From a checkpoint of a small transformer trained on Wikipedia: MLP 1024 GELU.
Each number is 200 + 40 x the weight over its row's rms, rounded and kept within 0 to 999. Layers, rows and columns count from 0. The size before them is the row's rms in percent of the matrix's.

# down: layer 6 MLP down (transposed), 1024x256, rms 0.16, rows 953-1005, columns 64-127
# up: layer 6 MLP up, 1024x256, rms 0.107, rows 954-1005, columns 64-127
down953,103,131,237,154,260,220,241,175,275,139,240,152,231,178,203,177,137,265,183,223,262,218,187,225,304,250,149,233,218,181,240,191,209,256,155,210,228,188,201,126,98,211,207,189,200,212,194,248,180,187,204,149,257,260,227,132,251,170,213,184,182,231,206,190,219
up954,096,251,205,161,179,93,175,179,244,187,173,186,192,164,105,285,222,219,260,212,173,215,156,176,188,198,177,208,208,130,188,239,222,216,152,199,192,169,240,164,169,184,221,196,218,244,192,170,185,203,190,221,235,173,177,180,194,257,297,200,203,185,227,193,177
down954,094,184,178,154,189,236,205,188,169,232,232,179,222,215,191,114,195,222,196,233,192,184,158,186,215,197,218,237,169,212,225,256,178,153,180,150,142,180,177,290,129,229,229,285,177,211,177,184,202,249,209,237,206,125,203,196,254,136,280,207,189,214,188,177,208
up955,096,230,187,179,214,155,242,279,204,201,233,127,181,197,225,291,181,193,270,141,297,220,158,192,169,213,288,238,230,124,170,150,244,199,176,286,202,157,201,124,192,235,200,184,194,256,133,171,246,158,177,211,151,196,213,165,172,196,192,93,222,220,228,133,226
down955,101,89,237,191,248,237,178,182,167,144,216,237,153,218,210,95,152,174,185,163,206,230,196,262,173,230,217,204,216,185,220,174,177,101,196,184,249,199,188,149,245,203,169,185,189,201,207,211,130,176,262,145,220,250,202,197,203,133,218,197,208,206,254,204,183
up956,109,209,128,121,205,240,193,136,228,212,246,222,130,268,197,297,297,224,244,162,248,216,158,192,220,182,190,261,176,197,195,187,250,284,233,166,122,248,234,197,165,206,233,253,164,241,262,193,165,240,231,178,190,239,227,211,231,232,225,182,275,178,266,217,212
down956,109,248,237,203,179,204,202,206,143,199,188,236,212,275,186,223,208,215,226,191,136,154,206,185,118,159,213,238,234,155,160,226,217,163,202,220,161,165,224,189,250,188,194,141,172,181,160,176,229,221,265,196,201,139,195,183,190,264,192,158,130,122,163,224,145
up957,100,184,239,191,174,189,112,196,224,238,253,159,246,194,128,182,160,176,248,187,201,220,162,199,208,270,256,178,214,245,182,186,227,263,226,227,215,161,212,188,187,175,169,212,182,173,127,206,223,122,178,225,217,222,190,157,263,90,210,276,279,201,177,211,284
down957,095,177,251,140,227,257,228,162,246,220,170,283,189,132,213,161,291,242,246,227,213,168,224,193,186,200,193,152,268,179,269,165,179,212,202,158,215,218,241,191,245,142,90,189,163,162,144,232,225,147,254,194,192,114,178,257,178,230,174,165,123,200,244,273,189
up958,091,183,166,171,248,198,244,171,131,186,261,289,127,194,261,261,168,201,196,180,167,189,277,269,296,225,186,216,176,169,181,178,255,170,190,201,218,190,265,207,228,272,150,183,251,214,201,135,125,172,116,211,214,192,208,167,200,92,174,204,203,201,269,230,236
down958,092,131,185,229,252,264,172,228,181,256,275,215,174,151,188,175,213,180,209,164,211,170,217,187,237,216,285,221,204,272,155,186,170,167,99,225,258,213,191,175,167,219,173,216,211,209,152,232,154,165,141,201,128,112,194,148,167,187,196,246,181,194,181,170,94
up959,097,207,217,193,216,182,286,176,165,219,282,190,258,185,177,168,188,243,204,252,190,218,226,236,122,255,159,261,217,180,229,259,284,163,227,251,137,167,231,144,225,220,188,150,196,161,210,214,133,194,244,169,240,224,236,192,199,185,201,177,270,157,205,171,239
down959,098,196,288,266,199,154,318,233,216,190,271,269,205,234,203,144,217,189,212,179,193,264,240,216,138,212,183,236,175,196,170,285,138,138,151,274,218,233,176,203,187,149,229,210,244,171,221,151,126,244,258,254,213,98,151,232,169,156,217,176,219,208,206,227,240
up960,103,183,214,156,137,227,225,165,230,160,221,132,232,150,197,172,167,205,176,215,163,221,230,218,215,135,145,189,167,206,156,172,138,264,183,160,143,193,219,205,194,220,126,210,183,228,222,199,135,157,163,257,205,223,251,220,216,177,203,281,211,265,182,141,259
down960,107,169,138,239,202,237,237,183,191,182,154,174,219,214,177,220,191,278,194,209,140,202,181,248,141,223,114,101,257,185,204,206,261,174,231,243,155,207,140,149,206,133,136,164,117,214,184,180,199,214,253,198,202,233,189,224,155,245,163,201,165,228,284,182,239
up961,101,175,218,198,155,179,179,172,188,259,225,220,110,206,149,208,169,242,235,212,232,265,265,209,171,188,144,256,217,197,219,204,310,263,162,246,192,172,231,281,96,186,142,238,241,119,281,245,192,164,202,211,212,230,199,161,246,136,188,216,149,190,167,99,192
down961,100,243,127,148,179,252,188,195,187,154,168,173,177,215,286,200,276,220,164,189,228,153,223,229,203,211,160,222,265,246,192,98,219,194,208,211,219,284,232,276,200,239,233,207,259,186,168,199,216,243,172,216,185,197,229,189,181,206,252,152,203,234,214,223,187
up962,087,243,155,126,215,227,225,236,195,227,240,162,188,236,182,246,281,155,217,201,217,115,184,232,126,218,184,175,177,241,228,299,262,182,136,269,262,165,182,201,159,212,174,158,249,209,214,232,124,111,219,150,202,269,247,174,199,214,233,170,182,185,204,190,188
down962,094,170,152,193,285,207,214,219,215,203,180,200,197,156,287,160,139,172,248,180,229,175,128,199,254,216,193,230,122,245,174,200,216,150,226,220,190,213,166,160,175,204,217,171,217,162,185,222,234,185,218,242,240,205,295,211,184,207,277,230,266,235,243,225,209
up963,097,180,200,192,195,265,164,272,161,246,183,208,217,240,207,221,190,197,223,131,224,233,174,118,131,249,182,227,187,136,176,212,196,229,217,174,215,244,219,257,234,202,136,203,164,178,162,244,170,225,250,219,185,197,262,205,261,98,126,255,231,199,189,253,199
down963,097,189,187,309,221,174,222,194,225,239,193,151,244,193,261,159,169,228,209,177,159,269,234,285,304,136,161,220,271,293,219,163,202,267,206,250,139,164,225,147,217,161,179,217,208,181,256,244,271,175,138,201,175,231,151,196,156,234,261,190,220,183,260,215,200
up964,089,210,272,175,186,110,181,248,170,223,136,211,159,218,153,180,177,209,169,165,121,215,147,198,206,183,203,212,205,141,224,188,102,222,184,222,203,208,211,253,162,186,185,205,188,159,141,180,124,183,246,251,240,218,208,208,190,144,273,143,210,200,222,193,163
down964,090,121,145,133,213,247,177,197,215,196,163,127,223,230,207,279,213,150,210,252,274,212,213,249,210,218,168,225,214,253,179,185,214,275,175,217,193,249,209,151,154,210,232,236,260,226,160,150,237,186,228,198,196,169,158,179,249,169,139,193,212,195,252,191,166
up965,101,240,239,195,162,93,221,201,214,168,237,276,173,265,251,187,185,190,148,162,240,206,118,202,171,165,180,218,183,151,235,243,187,213,149,237,192,236,184,106,183,190,251,188,150,169,203,109,186,169,228,204,251,250,219,249,220,205,207,154,236,200,216,206,206
down965,103,169,224,220,174,203,254,222,245,234,176,221,198,177,192,189,148,109,198,177,234,108,229,220,179,145,191,209,221,234,199,160,262,123,233,226,192,207,178,152,275,249,195,212,199,211,169,234,215,167,276,157,267,217,217,167,169,158,146,233,186,142,165,229,243
up966,100,177,205,216,198,165,227,229,169,183,196,244,149,246,164,212,222,285,114,120,204,142,204,179,146,113,126,176,190,193,211,278,202,163,176,142,132,252,162,249,178,128,212,215,295,178,233,169,203,133,154,207,168,218,154,182,243,191,212,271,254,207,209,106,189
down966,098,265,165,146,202,161,184,196,215,175,134,126,218,183,211,203,163,192,203,161,191,219,168,186,169,177,184,171,255,277,213,156,177,214,210,232,203,83,231,174,181,199,154,132,274,188,163,175,274,195,162,271,228,164,135,210,211,140,125,191,229,192,190,204,256
up967,087,153,205,255,209,202,148,224,169,254,166,150,196,157,183,186,190,202,210,145,205,166,296,206,169,252,233,239,208,118,131,179,166,225,181,181,170,157,234,177,219,205,220,152,223,221,254,137,184,262,193,151,169,209,165,166,264,226,215,194,189,261,187,268,112
down967,085,211,206,224,276,179,190,209,220,204,197,237,151,266,194,205,220,163,265,224,180,124,167,221,224,183,171,208,185,250,283,260,203,196,258,266,269,146,212,146,197,263,263,254,183,198,258,168,180,154,174,149,196,173,209,171,159,224,190,274,159,219,194,217,188
up968,088,192,174,157,154,231,163,213,160,135,221,187,147,203,270,280,216,267,200,195,233,207,149,191,232,195,217,138,204,292,216,220,140,176,194,269,233,184,182,222,210,211,166,230,213,225,223,173,241,170,169,184,182,167,135,245,229,201,180,175,222,209,112,250,245
down968,086,258,252,223,240,261,284,229,265,238,206,278,320,199,190,222,212,166,140,210,175,223,167,233,203,168,180,147,117,228,190,203,211,193,203,191,112,187,190,119,331,169,179,178,180,233,268,197,191,226,259,152,266,156,163,220,164,179,211,297,203,222,139,131,165
up969,086,196,183,188,104,150,200,213,121,173,193,264,195,176,243,255,185,234,225,191,139,158,200,240,189,147,175,167,159,242,247,221,120,164,247,188,232,225,209,288,232,172,218,217,195,157,203,260,235,95,120,198,186,238,211,225,191,139,170,245,240,147,117,186,261
down969,085,138,76,213,293,244,147,269,192,239,218,169,249,220,197,184,196,219,143,157,138,202,197,187,216,215,190,203,151,219,208,187,161,187,257,192,168,249,193,175,207,209,221,248,218,201,353,240,164,151,180,153,189,245,127,172,221,305,193,150,204,223,196,238,170
up970,090,221,245,186,170,186,150,178,221,187,192,193,210,207,215,139,210,180,124,196,167,207,181,182,180,223,175,277,250,208,225,184,247,205,141,169,163,262,177,195,259,190,152,162,166,169,254,172,221,207,226,216,225,134,183,139,216,193,164,232,188,195,156,226,196
down970,097,197,170,191,143,186,220,157,211,245,189,204,141,224,175,249,240,204,172,224,199,152,147,225,132,126,143,208,325,190,234,195,202,215,206,193,164,177,207,184,159,220,243,199,203,242,224,226,231,196,212,196,163,154,180,200,223,137,205,192,198,262,125,245,193
up971,104,193,199,210,191,236,221,186,192,265,203,207,219,183,167,219,247,220,209,242,234,230,235,218,144,209,225,188,165,217,178,245,200,197,205,208,144,222,137,78,280,235,241,252,206,183,260,292,175,175,212,199,180,169,226,140,136,145,273,195,216,198,296,170,206
down971,104,174,158,188,207,229,142,156,225,119,137,239,192,191,254,217,187,157,227,211,181,228,245,170,176,220,222,180,208,154,230,261,215,156,194,162,204,256,257,208,195,196,174,244,236,227,225,154,255,183,155,233,155,172,229,184,179,195,148,180,178,289,167,156,209
up972,100,152,288,244,157,205,230,179,136,238,245,243,172,206,173,208,220,208,240,237,140,270,219,215,216,185,239,140,128,146,264,187,218,265,226,190,206,175,201,151,151,195,166,142,191,131,127,178,183,217,216,264,201,196,155,204,223,125,197,124,199,166,207,153,286
down972,104,248,173,250,199,254,185,158,158,257,179,205,165,248,230,221,178,197,160,197,238,248,223,146,248,153,231,141,171,184,195,238,185,259,145,206,166,166,158,168,121,205,218,229,226,233,211,127,194,166,221,226,215,191,191,166,183,250,192,265,213,224,205,158,148
up973,109,220,128,184,230,189,196,268,239,202,233,204,169,221,183,219,213,184,163,206,202,210,240,185,147,182,161,166,120,205,285,206,238,198,214,187,213,186,215,229,215,201,229,119,158,164,155,137,196,246,235,243,211,158,176,196,172,212,209,247,280,142,142,199,174
down973,112,194,217,218,316,199,197,251,136,193,221,183,221,187,217,172,148,166,147,193,186,274,216,187,218,217,163,181,186,262,172,246,153,208,218,202,168,231,161,228,199,176,197,162,155,177,250,240,180,163,147,202,195,222,182,177,185,187,231,169,231,204,240,238,225
up974,090,261,198,194,209,275,199,181,194,200,122,175,238,187,213,186,179,116,244,209,226,179,157,170,298,120,184,196,200,175,209,144,235,220,167,246,147,211,218,188,217,245,145,248,193,100,213,248,272,121,234,183,217,196,220,207,215,219,225,162,204,192,207,211,268
down974,087,171,139,241,171,169,187,216,173,239,164,181,228,226,223,172,228,160,237,213,111,243,229,230,187,181,219,183,246,207,223,234,245,223,175,199,178,203,177,152,184,96,137,166,178,203,188,117,217,206,234,231,207,129,188,154,200,231,163,190,260,205,181,135,227
up975,106,170,158,193,206,190,210,223,189,216,216,262,181,198,157,208,160,180,157,258,256,226,165,187,166,215,237,205,204,249,235,243,187,243,212,149,209,227,239,217,248,200,218,170,205,272,244,196,115,265,226,185,162,177,273,193,100,221,181,159,237,235,130,201,271
down975,111,273,248,212,204,225,194,214,192,258,273,234,274,262,166,222,179,188,182,240,209,255,150,200,189,248,254,198,161,281,200,211,115,216,177,262,117,212,180,244,169,172,235,165,182,232,187,236,192,224,267,192,105,260,153,211,223,170,168,254,149,183,223,264,190
up976,102,215,292,167,229,147,209,217,176,135,186,265,243,271,238,271,138,211,161,168,293,201,187,200,214,136,200,246,192,189,193,179,245,200,182,201,137,219,183,170,191,198,253,142,203,259,183,175,167,231,132,166,168,88,266,214,241,227,244,190,191,221,95,225,222
down976,099,197,175,187,183,203,193,273,201,221,203,169,191,153,216,192,188,241,239,240,255,180,191,173,207,196,177,187,211,278,166,156,226,193,220,216,221,245,185,146,183,244,197,297,234,237,158,218,138,228,198,181,184,197,147,208,161,233,202,299,202,219,260,222,229
up977,099,255,151,182,177,146,93,239,244,287,184,207,223,246,213,227,161,196,213,150,179,213,208,197,188,141,222,211,261,164,286,200,193,215,162,243,225,215,282,212,175,211,259,203,171,178,136,235,244,197,249,252,213,209,187,174,176,180,240,227,202,176,191,155,274
down977,098,168,259,160,172,254,134,176,241,113,167,165,201,164,247,246,157,241,281,223,194,182,249,207,197,202,198,164,190,266,225,139,181,162,116,209,237,255,226,234,185,204,193,198,173,178,173,192,246,163,178,200,184,239,200,189,144,280,247,196,198,217,193,230,180
up978,096,191,169,161,212,204,234,194,193,283,198,232,154,181,111,194,139,264,140,256,175,194,188,208,208,180,163,182,95,199,183,198,203,232,204,242,147,259,151,297,155,179,147,201,223,194,225,210,119,238,243,190,165,175,308,113,156,229,232,242,194,203,155,159,234
down978,098,169,150,275,200,234,150,198,235,222,174,184,222,212,248,358,169,193,196,256,203,236,234,224,180,215,160,212,80,242,173,125,195,162,156,187,233,212,210,196,213,233,221,189,187,275,193,150,180,184,197,235,235,196,179,175,183,271,135,228,123,240,190,161,299
up979,113,219,185,202,198,162,218,230,161,178,229,254,185,238,202,230,143,266,229,189,304,171,173,230,222,154,203,218,220,159,250,162,136,212,227,238,188,255,174,248,222,174,238,185,189,189,183,225,241,173,144,170,140,121,184,175,160,251,134,151,163,173,145,217,244
down979,099,189,158,126,230,206,228,227,228,222,232,229,156,233,199,235,226,182,219,220,216,276,149,225,243,239,158,200,105,224,149,183,155,271,207,162,269,168,240,214,206,204,128,303,231,234,176,217,236,256,192,193,183,241,189,167,127,258,204,195,183,191,208,150,169
up980,075,203,241,215,207,214,235,243,240,262,283,271,211,131,127,207,194,228,202,230,202,222,242,177,147,139,194,220,218,139,224,219,136,206,188,200,193,215,226,279,195,209,169,236,224,215,292,199,219,168,231,163,240,160,203,165,221,281,208,224,210,189,227,189,175
down980,077,120,126,152,208,284,238,153,195,182,161,143,127,194,173,190,231,152,160,179,170,173,138,227,209,296,184,235,151,221,159,150,272,195,261,220,214,189,214,125,255,239,204,174,239,249,120,211,168,167,197,220,198,254,207,162,182,202,200,284,228,218,181,238,249
up981,112,223,160,180,262,181,273,222,189,202,174,159,233,262,187,236,223,210,153,148,211,195,167,232,195,170,220,246,155,260,250,227,286,171,164,232,254,236,189,151,143,171,203,199,210,230,207,187,182,147,294,238,169,176,195,248,248,193,224,190,231,284,208,135,175
down981,118,176,192,183,154,175,184,156,210,196,251,283,221,232,183,237,213,247,205,170,145,235,242,214,202,194,134,160,240,187,189,136,255,241,130,153,143,208,160,130,174,238,111,193,164,302,203,179,173,223,201,191,136,153,204,181,247,195,216,199,138,132,234,149,234
up982,098,183,240,156,136,225,217,207,216,157,199,256,231,161,180,131,219,185,193,218,211,240,174,233,162,149,160,114,227,160,172,168,218,198,205,201,194,116,188,291,311,217,180,250,222,195,199,223,220,234,212,221,209,198,203,277,159,173,173,211,176,177,129,171,190
down982,102,242,223,184,195,184,145,122,184,227,193,256,149,157,186,237,142,199,236,148,172,224,242,232,218,233,224,238,227,179,242,112,175,172,205,243,153,201,146,203,110,202,152,155,161,214,247,173,275,171,176,221,195,249,220,209,198,189,194,223,239,219,115,185,226
up983,102,158,167,219,255,162,194,129,197,180,238,132,155,222,152,218,175,232,164,214,164,205,213,233,202,197,156,151,206,223,228,206,186,107,224,219,140,148,272,252,224,215,143,210,132,152,224,169,279,185,218,199,165,179,250,223,190,171,178,135,245,197,194,227,238
down983,107,203,205,297,183,260,184,178,211,165,206,219,148,244,255,147,158,260,210,207,194,194,242,159,207,169,241,234,181,178,217,148,176,240,227,162,224,233,187,237,241,235,146,195,269,245,139,222,165,165,227,206,324,133,245,143,196,176,176,160,174,231,189,228,172
up984,097,217,189,97,219,145,167,194,231,144,132,196,246,188,235,212,183,171,197,244,187,215,248,222,167,241,246,273,166,245,150,113,172,214,223,183,127,231,252,115,205,147,296,149,167,173,200,185,167,262,161,130,232,192,253,298,176,194,182,193,247,149,222,199,212
down984,096,226,205,279,231,217,229,240,168,290,277,206,163,228,197,228,248,266,212,169,198,157,140,196,239,195,185,234,192,179,236,142,171,211,226,140,231,159,195,216,235,227,181,195,245,206,231,202,186,120,192,170,193,176,181,178,183,160,93,286,223,186,179,219,168
up985,103,222,209,225,196,178,231,193,151,136,199,253,259,256,192,208,197,228,174,232,225,115,153,174,201,271,162,187,163,216,214,223,271,243,242,184,287,253,286,295,231,193,185,179,165,202,199,214,229,254,306,120,214,235,205,195,195,245,202,236,156,229,117,243,217
down985,104,218,141,204,113,178,266,157,173,190,206,146,245,186,204,210,231,203,145,109,204,215,212,226,161,186,226,204,221,236,203,205,222,232,212,192,198,222,127,200,156,210,148,175,251,204,203,219,191,161,198,145,229,205,249,171,269,128,216,156,183,161,209,161,178
up986,101,241,201,237,182,230,272,153,170,241,250,215,137,223,114,222,317,205,282,227,36,178,234,232,174,190,196,196,218,200,153,218,184,257,177,186,187,163,240,162,244,226,298,154,170,258,132,200,188,186,218,247,219,186,225,234,174,184,155,198,219,224,248,202,203
down986,102,186,205,188,176,193,228,193,142,183,256,236,236,218,199,259,139,208,248,124,178,211,176,168,234,238,212,170,185,230,193,257,183,177,254,205,124,297,173,270,275,283,250,149,210,234,224,164,223,227,199,209,196,181,177,167,131,194,167,188,220,130,230,246,224
up987,103,183,238,295,236,171,142,115,139,213,256,165,100,202,204,202,214,181,193,224,231,184,224,221,170,162,108,246,162,157,186,188,238,171,163,185,216,233,204,213,312,162,259,165,227,169,187,196,231,176,161,228,135,184,192,157,200,135,191,180,170,260,113,182,277
down987,106,164,243,163,156,225,205,154,176,204,215,173,223,234,210,184,177,171,234,123,204,193,225,185,250,192,175,184,197,198,183,119,269,179,222,208,175,197,235,159,224,231,133,191,128,182,177,292,203,256,238,206,139,233,265,251,228,217,240,225,244,278,209,252,183
up988,098,170,224,212,220,154,282,156,255,221,185,231,226,253,172,285,243,260,172,245,187,130,178,166,232,111,219,195,238,180,208,144,250,191,212,193,241,106,208,231,200,172,204,230,162,216,206,180,168,170,189,231,219,164,196,283,260,139,195,246,250,254,226,234,267
down988,096,118,159,202,199,206,189,210,199,202,216,263,253,183,130,223,232,232,145,186,223,116,154,197,181,183,200,242,133,206,220,187,257,150,218,194,181,112,276,186,239,215,211,250,210,155,152,161,221,258,200,175,190,208,209,197,217,186,209,186,134,206,202,179,129
up989,104,209,164,164,219,180,248,226,156,214,243,213,236,261,193,210,225,212,209,126,210,206,270,260,260,219,167,162,211,180,206,200,233,171,221,190,221,199,186,133,191,240,135,252,265,230,213,137,208,253,187,231,214,145,250,311,241,218,146,212,257,207,237,214,193
down989,106,168,206,223,237,270,203,195,260,239,221,194,242,259,199,176,225,183,130,195,213,208,189,225,203,245,240,209,207,227,164,174,287,203,216,250,171,152,159,215,164,156,166,165,208,189,303,226,167,247,213,235,191,142,233,145,229,237,199,151,214,250,277,210,229
up990,103,160,198,159,215,196,242,229,194,264,237,309,171,193,228,282,233,155,205,155,225,194,205,185,195,173,189,244,236,217,236,213,242,207,184,293,151,170,206,175,251,167,194,211,238,103,197,149,178,203,163,171,174,222,213,153,190,239,190,149,263,200,232,201,196
down990,100,141,147,265,207,222,145,189,157,226,210,167,196,211,185,238,169,130,204,146,200,194,213,282,119,184,205,198,276,164,203,169,186,185,242,201,194,172,255,194,225,90,205,210,214,213,156,196,197,168,201,179,306,246,232,142,210,200,166,235,218,159,208,262,179
up991,095,226,250,158,167,170,221,157,243,243,216,212,185,151,287,216,258,191,247,317,206,224,112,151,124,254,141,211,153,168,208,172,156,225,220,217,215,244,178,255,127,212,169,153,213,224,215,201,199,255,242,125,248,188,199,168,244,214,140,151,217,255,282,268,195
down991,101,147,221,252,150,172,183,228,198,225,215,132,261,225,216,238,151,155,181,271,211,217,150,150,191,224,229,175,193,276,204,169,196,165,191,268,222,170,162,174,128,230,203,172,153,290,146,248,194,273,194,160,199,196,232,138,217,185,233,172,272,215,224,195,172
up992,096,203,130,161,208,196,198,179,141,168,213,239,195,242,232,204,203,140,149,273,221,173,199,220,205,191,223,193,290,177,188,199,157,206,235,201,176,206,254,182,256,241,269,151,154,159,193,185,149,195,140,204,221,213,167,234,277,167,130,172,277,154,160,234,150
down992,098,147,250,167,147,187,170,162,190,242,136,191,228,232,152,220,200,155,123,193,175,198,214,215,212,205,201,178,211,219,206,146,222,190,195,196,216,277,240,229,148,147,210,217,121,212,119,226,224,124,201,186,194,160,260,226,236,215,163,185,172,308,178,180,132
up993,098,197,183,219,171,208,135,213,127,228,249,215,188,199,173,257,198,168,154,239,153,248,191,183,182,133,116,272,246,210,254,220,185,226,259,218,290,210,244,172,299,192,302,199,190,145,236,217,238,136,131,237,197,232,248,265,237,187,248,93,218,161,226,224,161
down993,101,200,166,192,202,192,228,216,185,216,195,169,79,151,153,193,238,145,222,146,186,141,219,298,260,238,214,164,265,235,200,204,197,153,207,246,169,175,203,178,190,216,206,129,200,186,162,253,165,238,310,151,246,205,181,175,211,207,195,236,167,218,184,247,157
up994,104,265,235,184,274,199,162,176,226,205,170,239,217,205,179,253,206,199,212,257,198,164,213,128,188,245,250,278,238,198,299,250,179,231,83,207,129,97,242,176,199,162,241,144,219,201,165,206,168,200,115,190,258,176,121,178,243,182,268,220,225,181,199,162,202
down994,102,203,223,196,146,257,153,146,195,244,252,152,279,184,278,230,230,188,257,170,136,173,235,194,224,216,212,220,200,177,242,109,166,143,213,186,193,150,183,246,189,202,138,147,212,213,217,189,164,157,96,226,243,205,186,235,239,214,288,175,184,222,253,155,150
up995,101,196,149,169,167,245,150,239,155,171,261,169,239,160,181,171,208,145,172,185,234,224,162,128,175,162,209,140,189,209,195,271,225,182,237,210,182,216,164,197,205,272,177,173,162,226,204,207,249,197,152,226,238,168,163,183,197,150,218,203,237,170,233,256,249
down995,109,246,215,252,224,202,186,204,227,190,168,212,229,177,113,176,216,137,227,165,269,230,235,196,216,180,211,271,187,196,276,221,214,230,183,196,330,203,217,177,199,198,253,203,217,164,164,275,197,208,166,193,185,160,235,180,121,137,169,181,151,250,286,205,236
up996,109,129,202,110,173,210,254,136,185,160,212,184,223,206,140,206,244,200,232,135,179,226,185,186,183,187,118,203,180,283,190,98,124,128,228,210,161,243,188,203,177,220,259,176,223,187,196,157,224,289,247,258,188,180,247,229,174,198,218,204,178,206,134,214,217
down996,109,203,230,156,229,208,163,174,180,201,220,224,243,194,254,205,182,237,208,207,228,161,256,244,214,222,135,223,188,158,275,151,166,143,205,206,225,137,222,253,263,180,154,226,165,210,133,181,154,176,262,124,179,268,209,250,141,128,240,175,200,190,201,254,193
up997,111,164,275,164,111,201,210,130,204,213,174,171,164,260,164,242,221,209,195,254,202,165,266,188,191,86,164,158,124,182,211,164,159,242,190,235,256,73,192,206,206,187,214,232,170,228,213,211,231,222,90,309,163,195,230,196,234,228,186,179,171,214,214,174,231
down997,106,203,157,212,146,240,182,163,187,146,195,251,191,221,253,176,201,196,230,186,221,208,216,222,167,196,179,239,261,221,122,187,175,190,204,169,248,216,273,211,243,241,251,182,221,165,230,249,243,188,135,189,233,227,284,252,161,110,210,194,219,183,223,227,259
up998,100,192,253,176,241,187,184,196,226,209,222,252,197,204,156,236,198,215,166,224,217,210,97,182,155,280,190,201,181,227,247,165,180,180,250,234,162,223,211,165,155,169,209,224,229,190,200,188,168,196,176,246,134,213,234,215,198,136,152,205,181,190,149,280,188
down998,100,248,216,188,192,244,191,192,150,219,227,229,184,208,139,235,206,253,217,182,252,179,199,229,205,268,190,190,149,184,242,171,165,264,228,135,282,292,209,224,153,184,113,235,271,104,160,243,166,222,173,188,194,170,163,218,183,141,201,211,114,301,149,226,162
up999,099,203,218,168,240,189,170,217,180,171,151,248,232,208,230,149,218,263,194,144,182,241,226,247,188,140,193,229,143,174,224,217,163,269,192,251,175,272,211,271,227,210,202,268,185,276,226,238,163,233,253,208,187,212,224,208,243,151,250,203,253,277,194,271,222
down999,100,172,241,149,174,224,218,215,262,137,225,196,215,163,209,257,180,193,217,212,240,218,174,176,135,177,170,249,203,210,215,167,208,177,272,211,179,130,221,229,240,162,186,228,274,170,196,196,124,116,159,281,203,257,209,189,234,206,179,206,158,173,136,198,199
up1000,107,172,122,177,143,188,162,204,241,165,247,171,133,152,263,170,267,231,179,209,157,228,248,145,242,161,272,192,195,188,250,259,114,214,218,176,217,213,210,238,183,153,161,221,212,188,215,226,290,190,270,191,266,214,225,169,200,202,279,302,168,275,162,212,150
down1000,103,223,213,243,228,131,124,139,145,145,244,263,239,193,133,191,168,230,177,188,187,140,149,240,201,180,194,203,223,226,103,196,228,202,222,231,133,177,237,242,213,211,222,144,217,259,199,181,144,189,246,256,191,157,248,120,159,259,154,128,199,159,208,245,190
up1001,100,184,237,169,123,173,148,141,184,226,115,192,221,194,83,202,195,218,196,142,181,217,211,267,231,272,190,239,179,167,190,222,164,245,187,213,175,220,232,188,177,211,245,252,283,186,221,235,234,148,187,198,125,129,213,279,143,175,240,239,216,149,282,233,275
down1001,101,123,183,141,291,151,205,161,199,213,116,198,190,224,220,128,170,179,287,170,187,169,216,271,190,226,204,217,184,168,274,151,181,238,176,188,181,239,230,206,202,190,199,246,125,234,250,223,182,171,239,176,150,149,239,227,200,188,166,237,249,175,212,153,124
up1002,104,171,257,239,178,181,195,231,201,273,149,256,227,123,195,260,215,237,192,231,204,238,121,217,167,210,190,208,233,179,292,136,178,314,172,164,111,123,253,166,217,227,225,220,221,190,185,182,179,115,157,162,193,159,184,131,224,182,177,276,276,220,212,198,248
down1002,097,107,187,228,249,235,149,199,271,203,217,222,185,198,286,221,73,209,178,246,171,230,227,196,209,175,185,255,140,185,127,143,231,168,245,183,189,206,210,211,188,225,177,242,231,140,231,240,166,253,136,231,234,257,266,214,126,141,173,182,148,177,202,236,111
up1003,099,229,161,198,182,165,232,198,145,230,189,137,161,213,147,228,188,220,220,219,216,228,202,306,205,202,193,178,164,194,212,185,152,136,217,129,280,201,195,153,142,137,238,196,185,225,213,185,237,239,266,112,174,234,183,148,266,210,226,240,223,166,197,282,211
down1003,101,169,175,175,184,210,225,317,219,188,132,187,226,270,265,193,191,129,197,172,182,261,201,170,210,181,147,255,147,198,195,197,233,190,169,213,163,211,236,99,132,197,230,176,184,200,182,274,164,208,160,219,142,187,240,149,141,167,147,279,156,239,135,220,236
up1004,110,268,219,162,225,231,215,215,130,188,182,220,139,157,278,182,224,245,166,168,192,215,175,258,250,211,231,200,180,198,279,172,168,203,191,182,212,87,215,188,223,181,201,215,181,170,196,197,184,206,208,241,186,151,282,135,210,216,237,237,246,197,235,242,255
down1004,111,163,223,187,203,164,199,225,202,318,203,96,203,250,253,168,186,237,248,210,196,232,225,217,189,189,160,189,207,217,206,207,247,212,184,151,183,210,217,235,165,249,119,234,120,198,167,131,245,230,168,234,114,177,176,116,175,174,220,141,217,206,199,192,175
up1005,097,241,177,179,180,125,241,211,212,157,224,206,188,237,221,220,258,235,240,162,240,241,215,138,232,173,244,258,178,159,147,209,221,178,265,191,175,254,230,172,214,307,194,234,177,246,208,191,190,233,157,289,204,169,195,201,173,217,191,212,258,225,166,155,226
down1005,110,202,111,217,201,282,191,183,286,149,254,181,233,145,128,159,222,216,236,204,207,189,192,276,221,144,208,190,193,143,170,239,189,134,228,257,281,247,176,258,235,242,214,232,213,195,143,201,228,192,207,219,151,249,199,206,260,186,243,200,132,226,180,172,182